{"n_kv_head": 1, "norm_eps": 1e-05, "positions": "rope", "qk_norm": false, "init": "normal", "beta1": 0.95, "warmup_steps": 200, "schedule": "wsd"}
Each number is 50 + 15 x the weight over its row's rms, rounded and kept within 0 to 99. Layers, rows and columns count from 0. The size before them is the row's rms in percent of the matrix's.

# up: layer 10 MLP up, 1600x320, rms 0.104, rows 1348-1385, columns 240-279
# down: layer 10 MLP down (transposed), 1600x320, rms 0.108, rows 1348-1385, columns 240-279
up1348 105:54 51 47 18 36 32 51 51 44 25 40 20 32 51 48 37 70 50 50 60 24 24 34 83 52 32 51 53 72 33 30 62 41 39 71 62 46 72 45 46
down1348 112:37 50 33 62 47 35 54 39 69 65 68 50 46 70 81 41 74 58 44 54 58 42 53 32 51 62 53 70 48 52 37 45 65 20 60 59 42 76 52 49
up1349 106:44 45 59 31 31 33 50 43 70 72 87 52 49 14 52 53 43 71 72 56 80 73 42 57 23 31 46 35 45 47 44 44 40 44 52 40 51 72 47 47
down1349 106:48 50 42 24 29 57 64 54 37 59 57 60 70 25 54 37 72 55 59 56 62 25 63 33 50 66 70 57 68 19 64 57 53 60 67 37 63 75 58 73
up1350 093:45 84 55 27 11 63 59 49 54 50 60 50 40 50 30 73 47 53 70 60 48 87 53 48 46 52 41 31 55 47 53 59 31 61 46 54 70 36 39 52
down1350 095:70 78 50 47 59 37 67 31 55 61 57 58 58 56 39 57 40 70 57 79 42 46 41 79 63 54 63 65 42 11 85 43 64 74 19 34 57 53 63 55
up1351 095:38 60 26 63 56 50 55 41 74 64 59 56 55 62 77 22 31 35 51 44 64 57 61 54 46 58 33 21 47 74 67 52 64 56 66 62 44 42 52 53
down1351 094:32 66 52 49 60 36 72 43 40 45 45 65 26 16 45 52 61 50 40 59 16 43 53 60 50 49 63 40 47 55 32 55 21 58 58 57 49 35 77 42
up1352 102:35 45 86 68 49 53 45 49 63 33 49 37 47 53 63 53 52 70 31 26 59 38 34 70 68 25 48 36 58 56 65 60 48 48 37 36 49 37 52 59
down1352 107:51 39 42 32 19 50 41 46 98 40 52 56 50 44 45 35 45 61 34 49 43 20 34 50 69 30 48 49 37 54 56 69 35 28 73 45 64 51 48 47
up1353 106:65 54 40 51 59 48 45 59 27 56 35 54 59 55 48 53 75 45 86 42 72 27 48 58 57 54 57 49 40 57 44 36 26 49 70 79 35 66 50 75
down1353 106:42 27 52 51 43 39 66 60 59 45 31 31 23 73 59 29 53 76 60 34 81 42 39 77 24 74 48 38 41 57 63 38 72 53 45 39 74 18 40 58
up1354 096:66 55 65 34 28 52 46 53 54 51 64 61 47 51 30 36 48 65 54 57 43 35 41 56 56 22 27 46 28 69 43 63 75 76 40 62 48 44 16 73
down1354 101:25 50 28 48 35 53 67 77 43 56 49 57 52 50 57 30 65 41 37 78 61 46 50 10 36 37 33 47 64 31 65 34 32 41 35 40 42 66 54 60
up1355 096:26 64 50 62 53 60 65 68 53 49 51 33 27 48 74 58 45 67 42 52 06 44 47 47 47 59 29 56 42 76 67 24 60 39 66 45 61 55 66 79
down1355 089:61 29 31 22 54 43 37 48 55 63 61 62 78 50 45 46 60 42 60 58 67 62 39 48 60 63 51 43 55 67 53 66 36 56 36 53 33 46 40 47
up1356 097:77 47 56 58 47 47 40 39 70 45 53 31 55 71 24 57 58 55 39 61 66 42 42 68 60 55 73 63 64 82 31 58 50 42 41 70 27 25 44 36
down1356 101:48 54 67 37 58 68 64 49 52 35 46 44 34 30 49 50 58 45 20 65 75 65 52 44 93 47 75 53 31 71 49 52 37 30 37 31 20 34 53 54
up1357 094:37 54 82 44 69 70 52 59 58 46 46 50 41 47 44 61 44 63 51 55 49 62 50 58 38 60 67 43 23 40 36 12 27 30 57 51 57 46 18 65
down1357 095:48 65 59 53 56 49 49 68 52 37 40 42 36 64 33 58 46 43 31 53 43 77 76 45 43 56 51 49 65 58 47 68 37 46 51 60 69 34 53 60
up1358 097:25 49 34 58 28 52 42 70 35 46 67 25 29 58 36 66 64 35 14 42 31 56 50 44 31 57 35 44 34 60 28 53 42 80 57 56 31 38 62 39
down1358 101:59 67 69 74 18 73 47 19 21 46 59 70 45 51 55 64 54 41 41 31 59 27 22 40 52 71 48 63 82 50 30 55 46 59 65 64 57 18 43 50
up1359 099:57 83 57 39 51 32 58 57 60 66 59 49 57 63 32 62 49 61 42 32 68 46 52 12 56 48 49 41 44 59 55 33 37 49 58 41 42 81 37 73
down1359 091:25 59 30 58 58 54 27 60 47 74 43 38 30 62 63 49 28 55 58 39 21 47 56 67 79 49 75 41 67 48 41 43 44 79 64 40 22 65 46 68
up1360 094:56 60 48 73 52 49 38 69 00 38 43 38 20 50 59 34 40 58 69 36 57 44 58 17 31 61 69 47 48 53 60 59 65 38 43 28 62 56 55 57
down1360 097:68 55 71 53 61 44 61 22 48 69 71 22 52 49 55 74 43 72 27 49 45 61 70 55 58 64 49 31 34 70 49 63 90 64 35 55 20 58 41 51
up1361 089:68 72 68 36 47 72 29 51 79 51 47 49 47 26 83 49 68 66 61 51 56 30 53 54 55 37 72 47 45 93 78 34 51 38 50 76 43 55 60 33
down1361 099:67 35 29 59 53 52 58 65 10 66 48 67 48 26 33 48 47 39 42 63 40 54 58 36 14 59 75 35 46 47 30 52 87 58 69 64 51 58 54 32
up1362 102:50 50 42 47 46 65 45 46 53 34 59 59 46 45 61 22 45 35 44 35 52 78 42 52 78 49 52 44 60 64 76 55 47 34 53 66 63 57 38 42
down1362 102:38 47 40 46 48 65 77 17 61 45 55 88 46 32 39 55 37 47 54 83 58 70 60 47 44 72 33 76 42 20 64 33 49 46 44 69 86 65 58 50
up1363 097:44 41 32 51 48 57 63 40 71 47 64 44 30 57 63 57 72 41 38 55 76 25 74 39 29 83 61 53 50 82 28 59 42 60 43 45 60 59 54 46
down1363 109:50 62 45 24 39 54 48 61 65 79 65 48 58 47 37 65 54 70 49 68 50 60 72 61 42 66 41 54 56 19 56 59 69 60 37 44 52 35 51 47
up1364 100:43 43 21 52 24 46 27 67 33 61 31 24 38 69 27 56 42 66 48 58 65 57 62 35 52 53 32 56 88 28 42 18 50 52 64 32 35 38 12 18
down1364 096:68 47 22 62 48 36 62 52 47 69 48 60 47 47 46 33 25 52 51 47 51 69 43 37 44 44 47 81 44 14 45 77 33 50 58 49 73 77 50 58
up1365 106:49 39 60 88 28 24 58 67 30 57 58 21 55 68 49 65 42 58 67 29 22 57 39 65 59 43 58 59 30 48 53 32 15 43 50 66 47 84 45 45
down1365 103:61 62 30 35 34 60 76 29 71 32 29 17 41 47 67 58 69 34 43 36 63 53 54 50 49 60 60 55 53 42 50 46 41 31 56 63 56 30 49 62
up1366 100:60 43 16 48 34 46 42 28 38 41 57 46 57 60 59 23 59 47 67 53 17 27 23 51 56 44 60 50 39 59 56 45 86 54 49 66 36 30 51 57
down1366 104:54 50 34 58 40 56 68 48 44 48 26 46 26 44 44 40 77 59 57 56 56 53 69 29 64 41 23 26 64 34 46 55 44 47 38 45 16 48 52 59
up1367 103:51 37 47 55 55 43 54 54 61 48 47 59 39 40 62 58 57 51 56 28 42 47 40 25 36 66 38 53 30 54 41 67 69 52 49 29 30 63 57 56
down1367 105:52 66 63 21 63 64 48 46 60 54 64 69 70 38 39 21 54 44 58 58 75 38 49 44 36 36 81 58 44 53 51 37 30 58 70 41 57 61 76 69
up1368 101:43 13 04 51 31 54 33 48 49 54 48 39 48 82 36 60 51 61 41 44 16 28 38 49 61 43 37 30 46 72 41 31 32 60 37 55 48 59 21 52
down1368 110:58 28 25 39 38 91 65 34 83 25 69 47 86 60 58 55 48 36 19 71 71 43 63 39 42 34 72 41 25 26 24 62 47 28 43 53 59 52 57 20
up1369 094:52 74 64 55 35 67 60 53 84 14 56 55 63 36 52 51 53 38 61 74 61 52 23 63 44 34 48 60 44 38 22 29 51 70 30 64 51 72 33 31
down1369 095:30 64 30 90 67 70 52 30 54 48 35 38 30 52 53 52 40 50 43 67 50 58 41 60 91 49 75 51 28 33 38 20 50 40 54 67 48 68 63 40
up1370 095:61 68 54 48 32 28 68 40 40 38 43 62 66 73 31 59 32 64 44 52 71 45 53 29 60 31 52 72 12 43 63 64 51 65 48 70 30 50 31 69
down1370 093:31 40 62 67 42 31 50 55 67 75 53 37 54 24 56 75 40 53 28 73 46 39 79 48 36 50 57 33 41 54 32 35 47 61 67 53 30 52 63 35
up1371 107:60 53 78 39 45 48 48 45 52 65 45 41 39 49 49 60 40 56 35 49 67 52 58 33 54 52 98 50 43 68 70 25 53 63 79 45 48 60 53 52
down1371 111:58 37 58 49 65 76 71 66 50 41 59 65 54 58 70 52 57 51 84 31 44 53 21 48 48 50 34 58 62 49 53 48 42 60 56 52 56 58 43 29
up1372 100:53 85 53 62 58 61 58 68 34 27 47 46 29 59 58 60 60 36 40 31 52 32 45 33 59 80 80 38 32 35 36 33 67 79 44 50 53 34 42 65
down1372 095:45 32 47 74 85 27 36 48 57 37 44 28 30 45 10 47 47 58 74 11 57 46 63 71 53 52 68 56 40 58 59 47 67 53 34 63 62 56 41 65
up1373 103:53 64 27 57 35 55 37 38 62 32 49 77 57 71 57 52 56 79 33 58 48 59 50 43 16 37 59 21 52 44 45 44 20 48 54 71 21 57 48 09
down1373 098:45 43 54 24 50 54 49 63 19 23 48 33 58 75 63 54 31 32 40 67 63 35 38 56 54 66 39 39 30 50 42 43 81 49 84 55 58 32 42 40
up1374 096:47 61 13 54 59 88 50 60 66 64 43 20 45 38 61 90 50 20 45 47 48 71 51 34 48 50 64 45 69 51 53 72 21 49 48 34 51 40 61 56
down1374 090:60 26 49 43 47 24 64 51 60 38 56 63 77 78 78 46 47 69 63 56 36 73 32 77 25 35 33 50 54 52 56 48 59 42 49 62 50 63 43 28
up1375 105:47 52 52 53 54 40 44 39 51 36 65 67 71 54 25 36 45 66 32 64 45 51 55 40 63 61 49 60 21 59 56 46 59 45 78 66 41 71 69 39
down1375 105:49 17 43 44 57 51 56 47 57 47 46 66 48 54 66 46 62 49 66 62 55 43 63 34 71 30 63 46 59 11 46 38 32 58 40 42 57 67 45 49
up1376 104:46 50 73 50 67 70 43 62 61 58 37 64 22 44 50 75 82 34 39 42 57 42 30 56 52 10 42 60 15 66 41 67 74 67 57 44 69 64 48 53
down1376 110:41 49 45 69 55 43 48 45 40 38 45 79 53 18 55 46 29 76 28 52 40 62 51 44 77 76 56 60 48 49 55 51 69 46 37 38 39 35 35 46
up1377 098:48 52 62 54 23 53 19 47 50 66 58 39 53 46 62 36 46 42 39 48 34 26 42 44 59 25 59 37 45 69 49 52 61 51 51 68 37 57 24 32
down1377 105:58 54 52 50 45 28 87 84 47 24 66 33 58 59 65 63 59 34 48 73 58 52 68 43 37 49 48 63 50 55 72 51 60 63 53 43 39 27 39 77
up1378 098:24 51 39 99 33 59 60 78 50 45 66 55 49 49 57 69 34 64 21 56 65 43 62 47 63 34 52 37 70 63 26 34 30 28 39 61 21 47 48 52
down1378 108:36 37 60 77 59 64 56 37 33 61 43 52 28 68 32 45 47 36 72 84 49 40 38 46 55 19 41 54 46 52 42 42 34 51 38 73 62 06 62 41
up1379 097:30 64 68 53 62 78 38 63 36 35 41 60 61 79 46 52 17 48 43 57 70 58 41 39 44 29 52 37 38 42 38 42 49 38 53 04 46 44 63 03
down1379 097:63 31 38 55 65 73 44 51 60 56 62 58 53 20 52 53 51 41 54 55 60 39 49 15 48 74 67 60 54 46 52 50 62 43 65 45 41 54 35 42
up1380 105:73 43 22 62 34 37 45 36 46 50 55 55 55 54 62 59 44 57 58 59 47 42 43 42 40 50 36 66 07 61 33 40 41 41 47 67 64 58 52 31
down1380 108:50 69 18 59 14 50 49 67 32 79 33 46 65 48 65 48 75 91 62 51 50 36 53 24 66 41 51 59 45 46 49 49 38 49 21 49 86 71 56 57
up1381 116:78 65 52 42 70 60 57 82 64 40 63 55 52 57 66 41 55 72 67 66 22 56 45 54 82 85 61 33 35 59 47 17 28 27 42 70 55 43 72 53
down1381 099:18 29 41 27 67 68 56 56 70 53 40 64 51 56 46 51 43 59 87 44 52 70 40 67 74 70 44 44 95 61 42 43 57 53 53 33 38 46 68 46
up1382 101:34 64 65 77 39 24 59 41 57 37 54 54 38 40 12 64 54 47 54 33 62 46 61 43 30 46 37 49 49 55 36 45 37 44 41 35 79 44 71 40
down1382 102:60 31 40 35 62 52 47 38 38 52 46 49 61 24 53 68 54 58 64 87 41 73 26 50 27 79 40 41 60 57 59 40 49 31 56 42 44 61 90 72
up1383 095:37 56 22 91 60 71 84 47 32 50 64 48 15 69 24 30 60 43 30 69 50 40 51 42 66 36 41 75 28 57 62 48 62 67 43 52 51 73 25 59
down1383 103:64 63 75 47 67 54 57 62 34 56 32 41 34 46 26 68 68 57 56 53 57 61 43 70 58 53 62 74 64 38 56 56 47 44 81 64 42 53 41 51
up1384 103:68 45 82 40 60 47 50 83 76 71 51 64 53 43 45 56 46 62 49 53 48 44 24 32 71 48 57 61 50 55 61 60 51 66 43 59 13 34 59 36
down1384 103:56 53 26 48 51 60 38 65 26 25 44 51 88 71 32 61 68 29 70 65 64 44 73 58 38 65 57 49 42 38 31 86 62 62 51 65 37 61 43 60
up1385 101:27 73 50 69 53 29 31 58 69 32 61 37 64 45 31 39 58 58 43 42 51 59 51 32 59 21 57 61 29 79 64 49 60 38 28 38 38 45 69 37
down1385 095:47 79 46 51 43 47 50 55 55 70 62 51 62 30 32 32 57 82 47 59 52 47 48 69 53 16 50 34 45 40 11 51 58 61 37 67 52 77 55 47